Weights of a small transformer language model: rotary positions.
Each number is 500 + 25 x the weight over its row's rms, rounded and kept within 0 to 999. Layers, rows and columns count from 0. Numbers have three digits each. The size before them is the row's rms in percent of the matrix's.

# down: layer 6 MLP down (transposed), 768x384, rms 0.155, rows 100-219, columns 192-223
# gate: layer 6 MLP gate, 768x384, rms 0.156, rows 101-220, columns 192-223
# up: layer 6 MLP up, 768x384, rms 0.165, rows 101-220, columns 192-223
down100 100:480498473505524450489480468482465500520526489550495487518500493494483524491504464506516502502501
gate101 095:494516436520517500530504497462499518477545491496501496527521527498487521514470476493492531546541
up101 099:445475491466504514504511502495476481515486505452457453478550523513475517509490494493486491549476
down101 099:531507509455506505497506520505483485507485507554530486495524486523529529507528502544506448479548
gate102 100:520462481499488468504489517465520489518538512507531498529503500492490489519491454519511464502492
up102 104:515469495472497522514514523499445487559481481494490503484534500458504504511474521556478522498513
down102 103:517529534468490493544491509545468520469501465491527472569545511522509490499519473495465495529540
gate103 099:501491456463516514443559530492516496499498483519502545550522502447525528483503489463536461511520
up103 103:465537523485522490510505509533493489509516518484498471508433490515491503539534525508492522533465
down103 096:516502462512467508505493486519427533499480498520503481512455502509503494538475478532483477524500
gate104 095:552491476503459530541499489509505517497532480500497479495506510509484446459491533522499506467479
up104 098:521496466518458503470514490493469449495511497516512529506466475570479562525472532515479529557511
down104 102:530544487542489497533485479524489529543546533469518538532465483503496525516506490522495504493503
gate105 105:507516480448523466493478543482509485518514465484505528513452533508506506488444513479490473473521
up105 110:514544487499506493510501502509518548428538527497460541499500530497505520488455510518518502494503
down105 105:523495468510493518503514512499505513470535492483549509466469504517504564482458545501489457492505
gate106 097:504484489504468473504513500499533512509507505448502463510502456466510504481431508523506505440492
up106 099:525475487470518486509482531489509539514510490549527427511491513460514502527458532521497511512470
down106 101:511502474518533510484458519495498504516533506523532512541500494494496487525482526479525462527490
gate107 096:511479517512462467506535556514545524485452457522514459498502501503495494503502468439507470534509
up107 101:465513490463485497506441518505487440534533544530494492450527494505521496480539492509552503477483
down107 096:517517463455508506507516516465531505486523526519594503525522511516472496523459518518476489503504
gate108 100:481487515539518538496527503431504467483505472493447484519480487475478502497504476518494503497471
up108 093:513504502520512500506524528498497492518496497467504522507484505447520523473487519479473478481485
down108 097:484511501535435509500480482489498501475506482535471466486504541507522556496503516492508465472482
gate109 099:479529509507504487506477467489489489498502515539502511511514543543433507496477475531516507520486
up109 095:492529488503552536499511505443527521482504508527444492483508507498485480474534491490512500507491
down109 097:517474464544484482552470514508542549487526508464484518482498481497493547568482535496501462524540
gate110 108:490492461498464512491508481476501505525474503489507524498479506508514509496501502524535509538464
up110 103:530523520494495435520535465476500557516496478538466507500502517510526521501464468445497511520496
down110 107:506493510528514486483481507499506536523525479496511495525488500474489488498533501569498464496501
gate111 101:522463512435483478501487472513474512557519498518505489502538569511486497542483536522492510529503
up111 103:458463536539521533466543478462530521525474467498491518495520531486518464458489477511498489513542
down111 101:501521458509482535493498414519480482508487513514521440485496574438506493539505519476492508448489
gate112 112:530514500517472504509501493534507506506493495489513486454525565497499477527473509487476453513515
up112 106:541497503493476512484481498441482553550488509488490452520520471482517486502454491562504494482483
down112 099:473529508493561492491497459470473501494447458477527518487511524527507512483518524458513553482468
gate113 105:521511496486527475514464536496498485527493516498494502489457459551504524463528468476506468476488
up113 122:490484478518544500470539512485463496527501478475492530480518485531475505517495550488537504526532
down113 098:498513506503535540458521502486483479512518492500512490517488492518512508485457488501510499487537
gate114 095:489546532471519527487515493484498509535488547528485490541470504510444491464521511510503481492513
up114 100:494494515497500512515488481473482519523495513516480482481530518515490500485473530496548486452515
down114 094:521513485472466439517512551493484520531485488509499529514507526470498483520509504489484526529478
gate115 105:473496536516493496491552495530524517524481512508508492481509543501491548478473516538506487490443
up115 096:471503480539509508499493486488505508502517531503467517486511533489491497509505463480531457476486
down115 098:507552508492504573497508502503529476467513455515532495503529463506519518528490493537535504464497
gate116 093:516538463504488462510524501535499506510496476497488477437471527485541498507522467540486563478480
up116 094:530482527482488468531479528518463472466503486523453530478479484530512510484459528462519471519536
down116 096:522471519468483469508489494488517491515471513512498504521501496488508499478446478523472523504485
gate117 098:515544522515487537481501439516501474466475474522490507432517496515513491513564501516463489538470
up117 094:485532523507487501512481510499516519537518488482512515524486504503472509513513500531488468491474
down117 099:527511512526486477487521508495534471494535525508529507494452452491483485473475504473496537507519
gate118 101:520485484453490495524500544508539492486504530479504497526463540452486471479516500577496477555506
up118 106:508501520479514509533509489481507543514522459495462506510488479504488491538509491515480525510507
down118 109:496514497482479493492488469481528531507477498498491526492467510497491487519525492547525496498492
gate119 101:489480503481479522527477457482535510517488494500507504478499488499443552500515458529498498516453
up119 096:514496546509470504518496526510517513505475484505474476473479538510522537496498530481520487496514
down119 099:513520500508520464521512507489526458473543493511500480515486472481468495445480502497471531502524
gate120 100:482486500496467514516511434503484506510512508481474482506485506479498490519500516510518493509500
up120 096:524475523527548485505567538518513496492464486518506521518495445486490483470474507466486505480516
down120 101:488507489519476522493498481491507499526498493487509464496470488542486508487530494501521470479535
gate121 099:517539532494514500518503528484487510526510468496514490500450509490496477518472478490548545469512
up121 107:470498505529464495517505527475502523513475516525488527491499522520517466505493471527539525495536
down121 101:510500518524510488455514495486485466529464525521455498502517488500485554472542490493470464520511
gate122 100:485511485478515491495494493556475533468480494538479520547460507501514491470531483511478479492490
up122 099:488512488494553549547501463465445493534519519503470483498506490474500522484511505485515545524461
down122 099:482526526476506475491485461565536533494523445488529514497474536479476472492564553535501484499562
gate123 096:498462519509538462508501486464509530487459466529502514532470503501500483489469503479474499518516
up123 095:481503510494467517502530557514515529499526466498532480451481504521509472530531522525522537537530
down123 096:523512478521513525514530507507479484528483521471533465501482516519527516494551455521487511526500
gate124 103:512501478504441505496511496472499479522504507484527485501462495488481529453480495504453505466534
up124 103:500479515484534526496509493525471512503467507511484454457549508512458511485459500512497479526552
down124 100:482513485479455487470515485516540500535447525483504466487501468537504515552486531498522535462506
gate125 097:493478485504508499498494502540500532500549508490513535501518487480518506496506467466516508519499
up125 097:447488520538440490442468511500529487491502524470491502486496544508520488450484466513483498511542
down125 096:477474504507470485467506494452499541482454472508554533424518477498500470538488473484529492551501
gate126 101:499528493465454474449536469527485497540501478512516492507472496501521452479459521495479485495515
up126 095:511511502518477507493505481511481458501514504496495513461538464505519485516473497463530547499504
down126 098:515468494560514523514515512473513484541508509530511471491521476496500505490452448519482525484510
gate127 094:466533520496542498495537520505525552536461514481497511492459510503493489529453541533492534496496
up127 100:505502474476500476508520496503503476514478473486516501501536524521498522485500493487491496509510
down127 102:513461479517491488515471492478485466514533506548551479518474481528451538459467440484526468535539
gate128 097:473511532514505498527522483525503490493466474567485501482486467515491468489513509515463550546491
up128 098:477537522496475521545481472500478494526545478475499468484496524497508484534453474447524493517556
down128 100:483499503524511523499487484487500507536451483540465505479514511488478502462485499487447497510502
gate129 099:524462534481498486499480523504537514481462546546514463520491519459517469491536539513486493502520
up129 101:456443527506490519482523520529586491482480499530503529481496509542497507533487506458507508482512
down129 103:498479521511500547486491483536546520519496468535473478497527534544518464490515501497517524517529
gate130 091:523517521519460476518483497493530505500512491475484520497493527450493562492539509510544463509490
up130 097:534521519481466500503476474491535500514487480492487525491485530497532473489526519492458525521535
down130 096:510520529519566460500470547486509500487496534491523461504450461525543484506516499489490523498544
gate131 103:514493481487492523528470497496516497476503461519510493469457530480454501494455530513505510494496
up131 101:503472505507492509508471548530512479520482527465486486488512492447483531518496549497524516481466
down131 106:484497536509507533462524508501490521484505569505478502477480516537477519527498489473511559459532
gate132 109:489491515521476528499483494482473501462534490491479515524447498502534548534480485492503503498480
up132 094:473491483537474506541554512478509521508498530481512472506447524524491470509522440473505482477534
down132 097:494534478500500498535453505486518475530511505495520505433520472468518516517461542447511464476495
gate133 101:515500489499530482505491496509517496549496479477516511478467504474521475497510506493538525488570
up133 098:529490500475501503479462487484487528534491492480475533521492515503498492494517522549484553503495
down133 100:491505510510470467507500519533512543520468468482480521476514467519524470502476508523487497512500
gate134 098:499526545495518495536529449499508523459477476459509497501486476509501509514494497497553508490520
up134 099:463474495516512499496503496476499515474509516517494516484523514513477476527479496539525492489508
down134 103:496517504503526515527522474480473529529552478528507461499526520509516540521482465481472487489494
gate135 097:503509555501542489534517497516517544504522507492530510523535523507514493475460519521491463507493
up135 097:497491518514495499457534523438504517524518471574490471463508489493493522509513487491532508435514
down135 102:478528516526479504470476492480511434515479511465526525488526488545504444509568443417516453484536
gate136 098:529522479480503517506501456500521524479471498440521481483587510462467513483513541520528486479482
up136 093:490467495543484502489541502533469535501481514552475530473486450507517491494484466463468444498522
down136 101:529475476524527488509530496485467486476513487543477495545495525533497519510521520525495533489544
gate137 092:472478519467549449550450491465477494489488519517479494537488469517481459491527513493488560516510
up137 090:466509518482476557518486495477476493528487463489482477503520445561546477501532470498526478521527
down137 096:529510500525491479487503504513450507500495461477471487489488489493492481506548531490469526503509
gate138 100:530513499498485491482495485462495513487502497515487464498465550546511566571482503514482481492500
up138 102:512547503521478466488453494500486524438510504564483501496478543496507493467466524497487472498510
down138 103:511507484526436509498471476491504496536534495511536506496489502529466484474519541523496511550558
gate139 091:510477569512529513498492463534508506461476479493498488492476501482500509473493445506480486453520
up139 096:490531470499476493517497541534527470489549471508490510509484469478469517498536508492496504501522
down139 098:465486528531564499526491515494501474525489479537483505469539505508512474460514493533484472497544
gate140 097:471490489495495462502499489496491498500491511485436524503503530506465535519483485482484529496500
up140 094:510501476512490538466479506432519512482504526521537496497453502516512499563515509452510500537497
down140 096:545467502493504474510530494546505523486518504525498468518496516483499517484486558504487503504506
gate141 112:482494518488552419474505517533464507514492520528492470473502492493471480483522479502536473484501
up141 111:502535496477530506499487516541487494553512477544461500479507511521489495503536512455511477521511
down141 103:509514518508522542499532515498515484522502495504514501479496512539533481488462522480537536498539
gate142 110:495486442480517511473515494467536506466509474500465487498453489490506487472516475454511474500487
up142 119:512474466496506487512479501506519503493484507533509506502504540484490487497470510477494516499455
down142 102:511487553546487510494523493481510537466530502488537502496525460487450476488469431495485475550490
gate143 100:485479540530497501531504479498466507499519504471476516476512506436468497509452476499503576485512
up143 099:496494480504492518452501466495458494504534497455528477469480492520513488531493441476508493511523
down143 100:526476540499508455511500500493446492464469532484463456494483526481521519480489403517545478513539
gate144 100:513450514489473486514512516472533480476493498540506459486513520491553493523501478464492523493525
up144 099:504472501522498514478501459554532497491497488477487523528492477482572534470525497483513512473438
down144 100:470504494509497488483530528476442467493522467532511514503449501478507476495488529535531484490505
gate145 105:557508489516486503518466518492501487448456483494532518491515484511487530471492500489494489529570
up145 103:517508510510512483485471516513496506502505486493486538504523487505511489518497543525475512465558
down145 099:506470520502548477459523521465455486495531451530532494499536528499531467476510475511492484494528
gate146 101:518471509522496504508548515492523534516559479468525487490496480518510490508550477480464476463505
up146 103:505526513491543481490496507490503521552512497493522486479542543520500484494501493531447513460462
down146 106:488495516484549508552505524499530491487573431473492490500491528498500504444545505461500514538506
gate147 094:480481451499519540542498447498495526495458506495504500495444499549476545515491469521513492494508
up147 096:517483504495494473512509478480475487541486516494516489517496500508515509477528494475520470447496
down147 092:480456446525508498511466520491526509534470473521479559466509504505513478477511484528487544474472
gate148 096:494496554514520540548515475516514529515512505510422500497517510474476490545460505486533492475447
up148 095:497535481463543525481514466504508506515498485471501459528479498502496497536488499525497474509517
down148 091:492493487502508472500487523509527511462495497528479453485502523480522510512522514497492487504506
gate149 101:520502555496466485495531498488526494505546502501567469498515535509537504482480503477528473517491
up149 097:533473470503482438512502486460510485481476522518541542489472464485516516535492494481488450488484
down149 102:518547478491517493482499485547463510486481545459496497486523484494482442495467529490510501461469
gate150 102:486479522523429438510518500492517514489467497540538516483479478478500494487544500457533454507509
up150 099:513501526456480474476508512445564497552523471476489526488460466480477506514514475512528483478508
down150 100:514470458516527477511521518517466480483482529498518498494483469477494554479504436514538476454477
gate151 107:538508438526520521533524512495477548484470490521473538508520508509480532470518528505466487513543
up151 102:533509481488567501540520450472479542521463493521484494495529466544517494462497478522486495503502
down151 101:524499548452498526514502510520534507515485482512486491516514532517540499502522493491507518483467
gate152 094:465542524535519508522534504492489496502517483505463500550494473556475520521484539507535522477531
up152 095:481513528466530508469470550501452532463533472503509480497461527501499508513514514463505434544524
down152 095:496483522509498419502488506517513488517476509517511487489505515500522492506541470483514512465503
gate153 095:519491489544531492469471525520494504518528468480506506473498477507509496484506529492465496496515
up153 092:547520458471501506514518493482517486506488520500479528540451488482473518524485479536530501504462
down153 097:510478473522478535499559475497527520527496493503495523509507521449510515478504478504486473480490
gate154 113:481501501525470510488493469451530504466545500465504488483498488493471529488477513517471539473513
up154 108:500505482531435538519514487510537471488544504474565475521521478485480467460435475494500533493472
down154 103:506521525511501481514505488481488461490437527541519512495509507512491454488547501527474487532513
gate155 102:534536502479513491487487543421523489536490488515484503509475516475488506464527471492523542516489
up155 101:497547477529503509493469475471524525476519443536492531482510479513520487464507495465512469477479
down155 099:519498506517527470463521514456532508524514495499542538538493472517511581523515500496490439499508
gate156 104:486471481485506463480523497544564468511515487506507507520478441517531500543523530510458518494532
up156 102:509488476507509530468476493517514447477514508467523489456520475478502538485518531467520431440464
down156 102:508495483491460520496526509499503471489501498470475498485465544531519475480539487550435491490509
gate157 103:470510487491542547461525495476483494483486559460526478480464513523502492502522521537505481448485
up157 098:515496533514493491490484516492505543525497484522501500485481491484493441482510454507498492529522
down157 102:511520488530491507522528519491455437466483500506510449527526530479547518488539494493465498527477
gate158 100:497478475439472543531513545533531483506489491504481515496481461454489457482530525564536499506505
up158 100:469458462516436512534484474507521494512500507515456533516490502488535490459509505488511509482498
down158 107:458501450489474448508530482521497439500511484528551501488532524482475515464526492485508480486515
gate159 096:527488486510492510504488446450481461491460555473482468529458531495555519519475516502507510473546
up159 097:482501509529493439528503510471473549499474510496479467524496532478492474487503496516478491518483
down159 094:446550524503475501513488496497512547538476516493503486538486444480505501516478513530493495551488
gate160 101:543507527529471548468491480508494514490521522476523485466491518458489484514497496508525520556461
up160 100:478520477520502550490472470490510545477550494473480504475496508458478501490518476503516470478517
down160 100:515499521466517489490524476502486490511484500460514506555492480504466476492516574519475491499524
gate161 096:538527515504492502476521479505507536525486502523475487510491480488478478514522504496459477459482
up161 096:502484489536503516466525509501494516480521466481492473476493507513485493483537487525488509496488
down161 102:502502482494513513474502519481527516481522487480469468470478530514540502560522540538520509481488
gate162 101:521515507519506507552491507562454522468540514453511510495478519537479494476517420515524512521498
up162 092:494554491497544484514527508491514495515543493524485481467535498496456506515535480509507492519486
down162 101:508526543504487523490505505507521469503505524458510479494476496492510479483536487529512497499486
gate163 090:511530476507519507492481467497465516455464504471510515472496510490492512524520494523509516499491
up163 094:502524505451507520480508512468490466516547495538488523490496545519515474486507471509466481533517
down163 097:475518474508492546534533515491513456507508466496467482503473522472506484487504505505494525493504
gate164 100:493540483517503496494471470491495548485531461461544474502500503499492525517517501469526519495473
up164 103:477468449441508485477448482519489455508561508532479495495481506511494453503556525495500494556484
down164 102:492501482508498518490503499516489490518536492575497469479521549506541519506495498474481495510512
gate165 094:523483485468519488512477509513489516505450532487533502494446510479526544504489538505503494532495
up165 091:505547521492533501526508568488517508538494530489489510500494493495526510508460491511523513525471
down165 089:451478512495482489509442525509551497541492471487509477488509531483494484486502513511488513448543
gate166 096:544501481510485481490508468474507497517490522526530534539499486480493486493478518481539517534491
up166 097:494462494518486520498524462504496535531491534532508497521464536505528490499491551495514545510522
down166 104:501485538458492474493516509479517511519526474515483499503470499517545465522497484491496511529481
gate167 095:475499491523490536501516493538515506486446528508509483529514508514523480508518486502520499513528
up167 098:564461527546524510491486486474527464493519514526521553476474496461534518460449516550497496511476
down167 098:444522466457530495489486518521490476520517486468471472507512526488519523470482487488473519451511
gate168 104:520492504495485474547493502517539504520562507511510495484530469515489497482483472528502538511529
up168 103:531465481447448509541535504467519495461454480524497483484476508482525468479471472505533466494489
down168 107:498497518489486492484489507531519492517469523440493520493472501511507492499493514480476495501516
gate169 102:494494494517469549540462501551538497511451531468512472517490528490515485503515513526481479470541
up169 097:499509491451556486494499514539473535456543485530526508489484497429468505501499484489507536491545
down169 103:478500527540567544540481475510510541508499445475487511525454484515470480498514483543514515480477
gate170 093:504479552468509424552471514502467479527457449466455485494517453547514455499472488502475498494490
up170 096:484526529469476521513499498538551467515491511478518474517494510491493500556516542525525510455435
down170 097:492492518495491446566486499486455521515527489464468498536482487489526512499514501478523510525496
gate171 093:515479473488471497537498492490444514498495522467479521506528495515471561523529490507492463518506
up171 096:532506458495494536489537538487520512509510473497507518483519490505557491447466495512497489486513
down171 093:517487515474487507517481515487483539514479555501538518532494494509523482492505512489455513505503
gate172 098:525470476519536486518459516509508495551478546497492488507469552526494486522520475509475505526556
up172 099:514513520482535520519474482525555482478482476533540494484472485496499544498484480513502499511455
down172 102:509569504515507513487476516498469489505504462509484509495487461479519508511478480504470534485503
gate173 095:458491494433492509529543497505487468510494492527510495532451497500565531518510488499521505482519
up173 097:468532518485490442489486546531524533483437465491520476539522502483465462469545524489508513487560
down173 099:463470503560491492508512530507480510465463519492464448491537511498519515508497506466526487514458
gate174 101:461501473498510498524478468488545474512509504494505472503480485507473491484485536463560499452495
up174 103:530500520444500527509498456545489493497492493469482472504482476489508542492503478525490505494534
down174 100:496516490515489521473542491527496491452527499497467498490535515493513516536466524505474452443513
gate175 098:510457506476499537523484497510482515495500498544495520485466487511513533500521469493462502492499
up175 095:485543485528491471539502526453518523554454488488482493514535521496474531519476528537512470548483
down175 098:500562586524487503532500515461521492495554507492532526490492464455500515480488505475444488456487
gate176 106:514456477501521483508524519547484485520498476485499511553469520506489544479495508503526523516520
up176 096:513508494538525534507499534499510504509505501462498480504448553523510520493504478523501480496477
down176 104:486542468463472495526463510505501511504488488542518460512486506489524501549496472490489492498517
gate177 097:496533489481484516528492530514484482478508484464480511514498503454470488502465458508534463469486
up177 100:520495515449491519463473493533480490468470500492483530474486482516527491529510506492479510513483
down177 091:482505500498491512513521486529495463486520498503509478502519496504492524519489506528548513497536
gate178 094:476480535485504511503503502532521508519483535533495540524482484462523458501506471536520530476537
up178 094:470460480478536473524514503501480481493506514533508481511497520467485503486485527525485502462507
down178 099:489509555500481488527528503483502497524513523495530485494544484533456466519487537465516508536474
gate179 096:517524490506535519541473506479500543502521484517507448521544475523497528484520545500496533510506
up179 102:505524522488483499459511518502493498499466460505452501535474481432503499521482494471484461471470
down179 102:504484465522508469495495515475437498471471508526541499509523504545446448485505483470545477464508
gate180 092:536526478496499481541482489549464509517490491510539533501485460524487530511494480518562494521479
up180 095:502473511516452508472471503518541510485551506500466507480507501491486511514497489491518531522508
down180 098:452512499517553518565560497502577467538461478517508506527491520483550522477532507511464499525488
gate181 097:467520505492514522537470547438493529510542506528464547485511491509455466481513517515487475527480
up181 098:483548452501543486465519501515507532493500515483535523527504532486478538510505513495497481457489
down181 100:455525544510504483515509499538511529522461496537483487516492514487534476502488533469533526483475
gate182 098:480493492485508479489515448544498531513505494490512482485484535489466463520519478522513495500494
up182 104:510512472489517516431434525517523472521505493470521489559455468476517500519515511470475518486548
down182 093:520527516487497500507485455504541486458557501457509500480518503514487478543507533515504546499485
gate183 099:487494455520532446497495496489475490479504488509481538519495506493480526500513503529476512538511
up183 105:469522511503487520486502495515497460481514542488451485519545505484527519508489486517505525497501
down183 100:501463443490483498485465532520514547533524505466499496531506506478481495468500492522484472496459
gate184 089:541498515565508491524488501501503458514487499451490462485514512489490503527475508544492497515547
up184 091:473515497463505521511478486506493542440481494528488506533519554476482491469473467471500505492491
down184 092:511495467464464488541497513542454481516504513506500450526495503493546487533484470517558470486512
gate185 091:484526532499520465526509519535490512446491483486488467490472482520520504493500470513459516518518
up185 093:435500500486514481499550516505490496487496509514510485499501486543511488502479483500513484508515
down185 101:534533489451518504484525500514485506521492494517454519491467492499486534479504467450522513513503
gate186 094:532451484472450509510506441526525509514497510502526511492476501529480541523473482504531497519486
up186 093:549435472494532513460489507526468495480497519539499498450478507535488483459506490522473475552512
down186 095:545498511503508527464507496480522503519519502476516492533499504502485490485512546468465508511478
gate187 097:512533501499484504471491545440556537523498505525491462465494507502469540493532523518504468525493
up187 103:478509491515490511534540482481503523467518496457526472478528560524476495514521508492484486477531
down187 105:507515490504482507497538426536546482467509480538485508515524534523503502513501499453419501518472
gate188 096:490496478495543500510534527503458466521518523512473497548471507516515510504515536471485544475479
up188 092:481537511502489483497483501473476473481538497480483494515510517495509533469504504513492540516512
down188 095:489517458531449505478519537489522486541473532500562508539520503476511525541511487487418485510507
gate189 091:498529510466479541534493556524521519528493496516474511448471528495504510469547530457495502497499
up189 093:497520514488487490541504511509485485493480485523420516479501481508476496470511504467488501500519
down189 101:492523476487543541515482492475516462486465461421535521477535479507512552500562510485501492493542
gate190 099:506462538492526515467507512539506507487517481459449509498497504462516507466510525505537530483501
up190 090:493506514460479451523470533481526503462486488466458493551561467500500494451505474503475505504501
down190 103:479494491528514460522511501464519471490494505532540533516488458483477480449484516482498464457529
gate191 093:495486468494463513502508475491495520485467533499494559473518512467488534499455512517504509523499
up191 091:513492491512495509509503504497449524480503471514494492468446511467527514505519508497527494490503
down191 103:538521490489527499528546498516507503484469527528508461493505506500533535491535493489466507510529
gate192 094:519479494491536492501500470506518510522516515467478503465475475488515479476535516468484503490529
up192 098:505528504471511466505500510496527511453551517477511552488512513510534482487487473490536482492479
down192 100:494527517564487464518519494493507532492540479483487492461516492456457518527477460510482517498519
gate193 097:526491482481472496495530496487496498517517496514543497524450501509520474500475498493482512508489
up193 098:510488519467523505525479531488557489520501525507475543542471469493499520539499466485485500478498
down193 102:511512547450464492490506486529519459498506491530550500511477450493507480515503490482530525523523
gate194 103:509484531503483475482496472437502526520477489510468489523484525474496549507526507497518487500496
up194 099:493541497525491498484529512495496508513484490523513483561475517500514468468448470509451499541489
down194 096:521482488508503519491501513486513522484487527476507536514508522477498571558474493490485488538513
gate195 106:445514474510495495483518524509524466513474571486458521479481522483530505471513506491498502489475
up195 107:515485517502474522518498499512501488481525422471504486458513475555500493505512500441487502447514
down195 098:492551481516524485512447509503516520493505499504533498508497492515480550499492490531519501507472
gate196 099:487526495511511489509460475541496450484486547505516531500498474504474490503444459521514545463474
up196 092:518570515480482503478546520481469491505474465512462464494509512493499474506469473477498499470512
down196 097:451509527485498536491504494477492494550451482504510512479495485484512454522517500471529464492483
gate197 101:505497509489491489516470522510481446483526505498458515518480519516535464534501527505415493491470
up197 101:520493507511528513494490496519522501522507533493508489495472495487473476535514512519507542483514
down197 095:468515519496455539505514520509518523482498485452501533471519488487497464498525508470486451508520
gate198 098:486539510447548483497459510518487512527471516503533508482489497549501524489521486484499509499484
up198 098:459489503458539477516496492524471506463528505510473501482517536495526529487529532494466479551508
down198 097:510478494525503490528470503512477490486465513500458531477514475499434479471514526497480521513481
gate199 101:519470471506522571529512476483487517489493496516476477538498491480494539492508527464493510529499
up199 099:467500517499505511538524493528486456522491533487474507447486458493468584463489479478497496479505
down199 098:526461479535526496514502497475484480474502478514498482517537495526494512483507513504519512510467
gate200 102:496527496485476515487532508467491479477491489494471508518502501491484525488490530562541512541453
up200 099:492501512485497506491475476455495513461517486503507485493532490541553484513480528505480533499549
down200 104:517487468541489476515490505513535528508495483502483525504527474536490542495425508481513510506478
gate201 095:552458492474484528538521472490511468484453483506531549544493534509444535475475542475489492431477
up201 102:528498492480527501470560494495482472456478526528556503491499411518515455485487485508519477511528
down201 104:514505517459542477518497471474477514562496485502498493460503490457450480472446477523519498559515
gate202 119:531555479444501446548460526441498466486500487459511477532517501518493492495494569518456451468475
up202 102:543537513530449494511512553503515502495521523516500498485494491513485501490483492488506531521526
down202 098:448472538461472429512551492504459502523502488513470464513526524501533487492533527507506516529534
gate203 098:527569514498520510502509476458510510476473528493503542463497473501475534499497479488519481506513
up203 099:487499548497505462500520497469519490474516482459474478535502500457497539486519484494488506519556
down203 099:501521510526532493514486489510496530483490499467479498467463528483521493505517466454516469473522
gate204 100:513509473524502507500489523454507516486538525519529526495487532486509518527496521510443549527506
up204 095:461512510493499512524482503526483489502486470490452491488485527494501563502514495492505479462518
down204 100:512519498484513536514487505491541569517502488479493502497454526510511511526505492512499502529490
gate205 102:529482503520522529497555479508594462552511547451526473520473499491544491500529527522480484506480
up205 109:492452519523501527475521477486479515520509517510552499516525492497510520474474471522485537446474
down205 108:516534513523507506466503534499542443482520556488494520501513527501473477466492534496511511466533
gate206 091:498518467491516503513514467548517480476557501528520499466504567510515488507500523512516498530476
up206 088:511454482484520511469511511540474486498487525484507521514474524474479519488487524481479503490481
down206 097:521554506512505537484528517511476495439459487480485513478541484517512507535482503489486545479460
gate207 092:456479530508516496489488496528538548463470520507481525469491520479557471453473484508529456483459
up207 090:523498521511520543522466500477570479495483543523496460505480558513519478531528500500486530521467
down207 099:506482522470492483487520513487497506521510483515510522518533526542513470510513499510467517480479
gate208 102:488488512494505447523518504536527449489472521484491497484470545497539479476503532500489491485524
up208 103:476519496492484513523462495443477475484512494494562499472514533454493518443505457475494510476491
down208 100:477489452463481505502523498503541486503445515541486512539506464506505504511473523545493487517494
gate209 102:495492516466531504520532534484513508503496499501501515514461511456503530498438459520492541518474
up209 102:510517414487506512503487503487516469479517482522512533475523478528482492453512516543499532503475
down209 105:517500477553510498485519537522505505505503523496457455512463516500463504506478524515493543518509
gate210 089:510483520560503533494574485471524505470514534500493518457499493486484487475470489502447537505509
up210 102:500469501451494485523512507505464439548487489498532507494487462490500551472485499481543508557504
down210 098:526514495522505502487475506476484458488507489474447469495534525515512511466510509481497496524488
gate211 111:490474563466496485509507494481500504482502515488533478521474514456498501505483491522477547498481
up211 112:529508477520494473498495519509529503493499511466512481525480505492483489496461509510532488476501
down211 110:526505458443501505460524534530522483499519490469504537514517453493463558481487529518530519523555
gate212 103:489520505473550470547522482506459537534511479501513504509495439518484481539505503519492531486510
up212 096:522493490525487548509514508496509473535474511500439518521496517524499484462483515493479476484523
down212 101:520492499550503496527511522501490509549482529487504462530509452486510513537509488508531492491524
gate213 105:517507495489500482442553464475508483497456540501456494496507485503473551484491545481543503519515
up213 103:555511521522521489492480533509494408516509533520490525472477516514523517478512490532466466510500
down213 089:472504491466533520494512486510520477449513484504530498413576444484501470477488493504491520477498
gate214 095:520500544501521552531511496518465473470522479487496494487472548454507494548458511542529487528489
up214 098:532493497525501501496479512534502498502471523464479485493491520512471526511552486454509479511496
down214 100:487460504517510533494515474525505469525492532515524470494507500496491478489517533509462478542536
gate215 095:501474514536465490501513506477496498473517489462503507471489507489509480465572472510460483504476
up215 098:498524509470520500493510503504510489521534492555505467520503452504476478531538483508474490504490
down215 097:467457513495516443503533448496495509506479473482488518457537493510465531512484488495483478491498
gate216 097:486487519504487468498494461458479527505509464473487545485499505508491498453467510459504502521501
up216 096:492518533448489521528444499505519482472502520501515508498498502527506493543517474488515522528515
down216 101:479482559508497529510491511490475479496486499496549523508511508476482522515485495489536457531540
gate217 096:554458488516496558533487479491473494471526494429540514539489485522500462524507489486518479456518
up217 093:497493521450495517526481541509461575469443492513467498497483502506443499476525492480512488544540
down217 095:503477473523479482477507527455533490488506503483502521496488515456525498480513497525490504478506
gate218 105:512506483479475523497493518519528451512509483510448504533486458496509460478510540494468484519499
up218 102:496492524549537516521481510476514471466532503481483514503470472495513494472475516507523494527546
down218 102:533476500485502498505507532489530505441525546526492506528554509548484523520466503512483499499500
gate219 097:460462473481493539545484512472559501503514525497488483497470520488511515499503520486494477475478
up219 099:510457470489509449478520494473461492485486485518572544470520498502522496506518527491501531498533
down219 099:559509522563489486504515485467526493469504494473537520514508496451475487501491493446484517491482
gate220 095:498505561463476549452526478497479524494500463484519504502470485526453489483473458512460523497468
up220 098:483491560516489508493497517489499492460541513482479511504504494507509493522483502506539497499477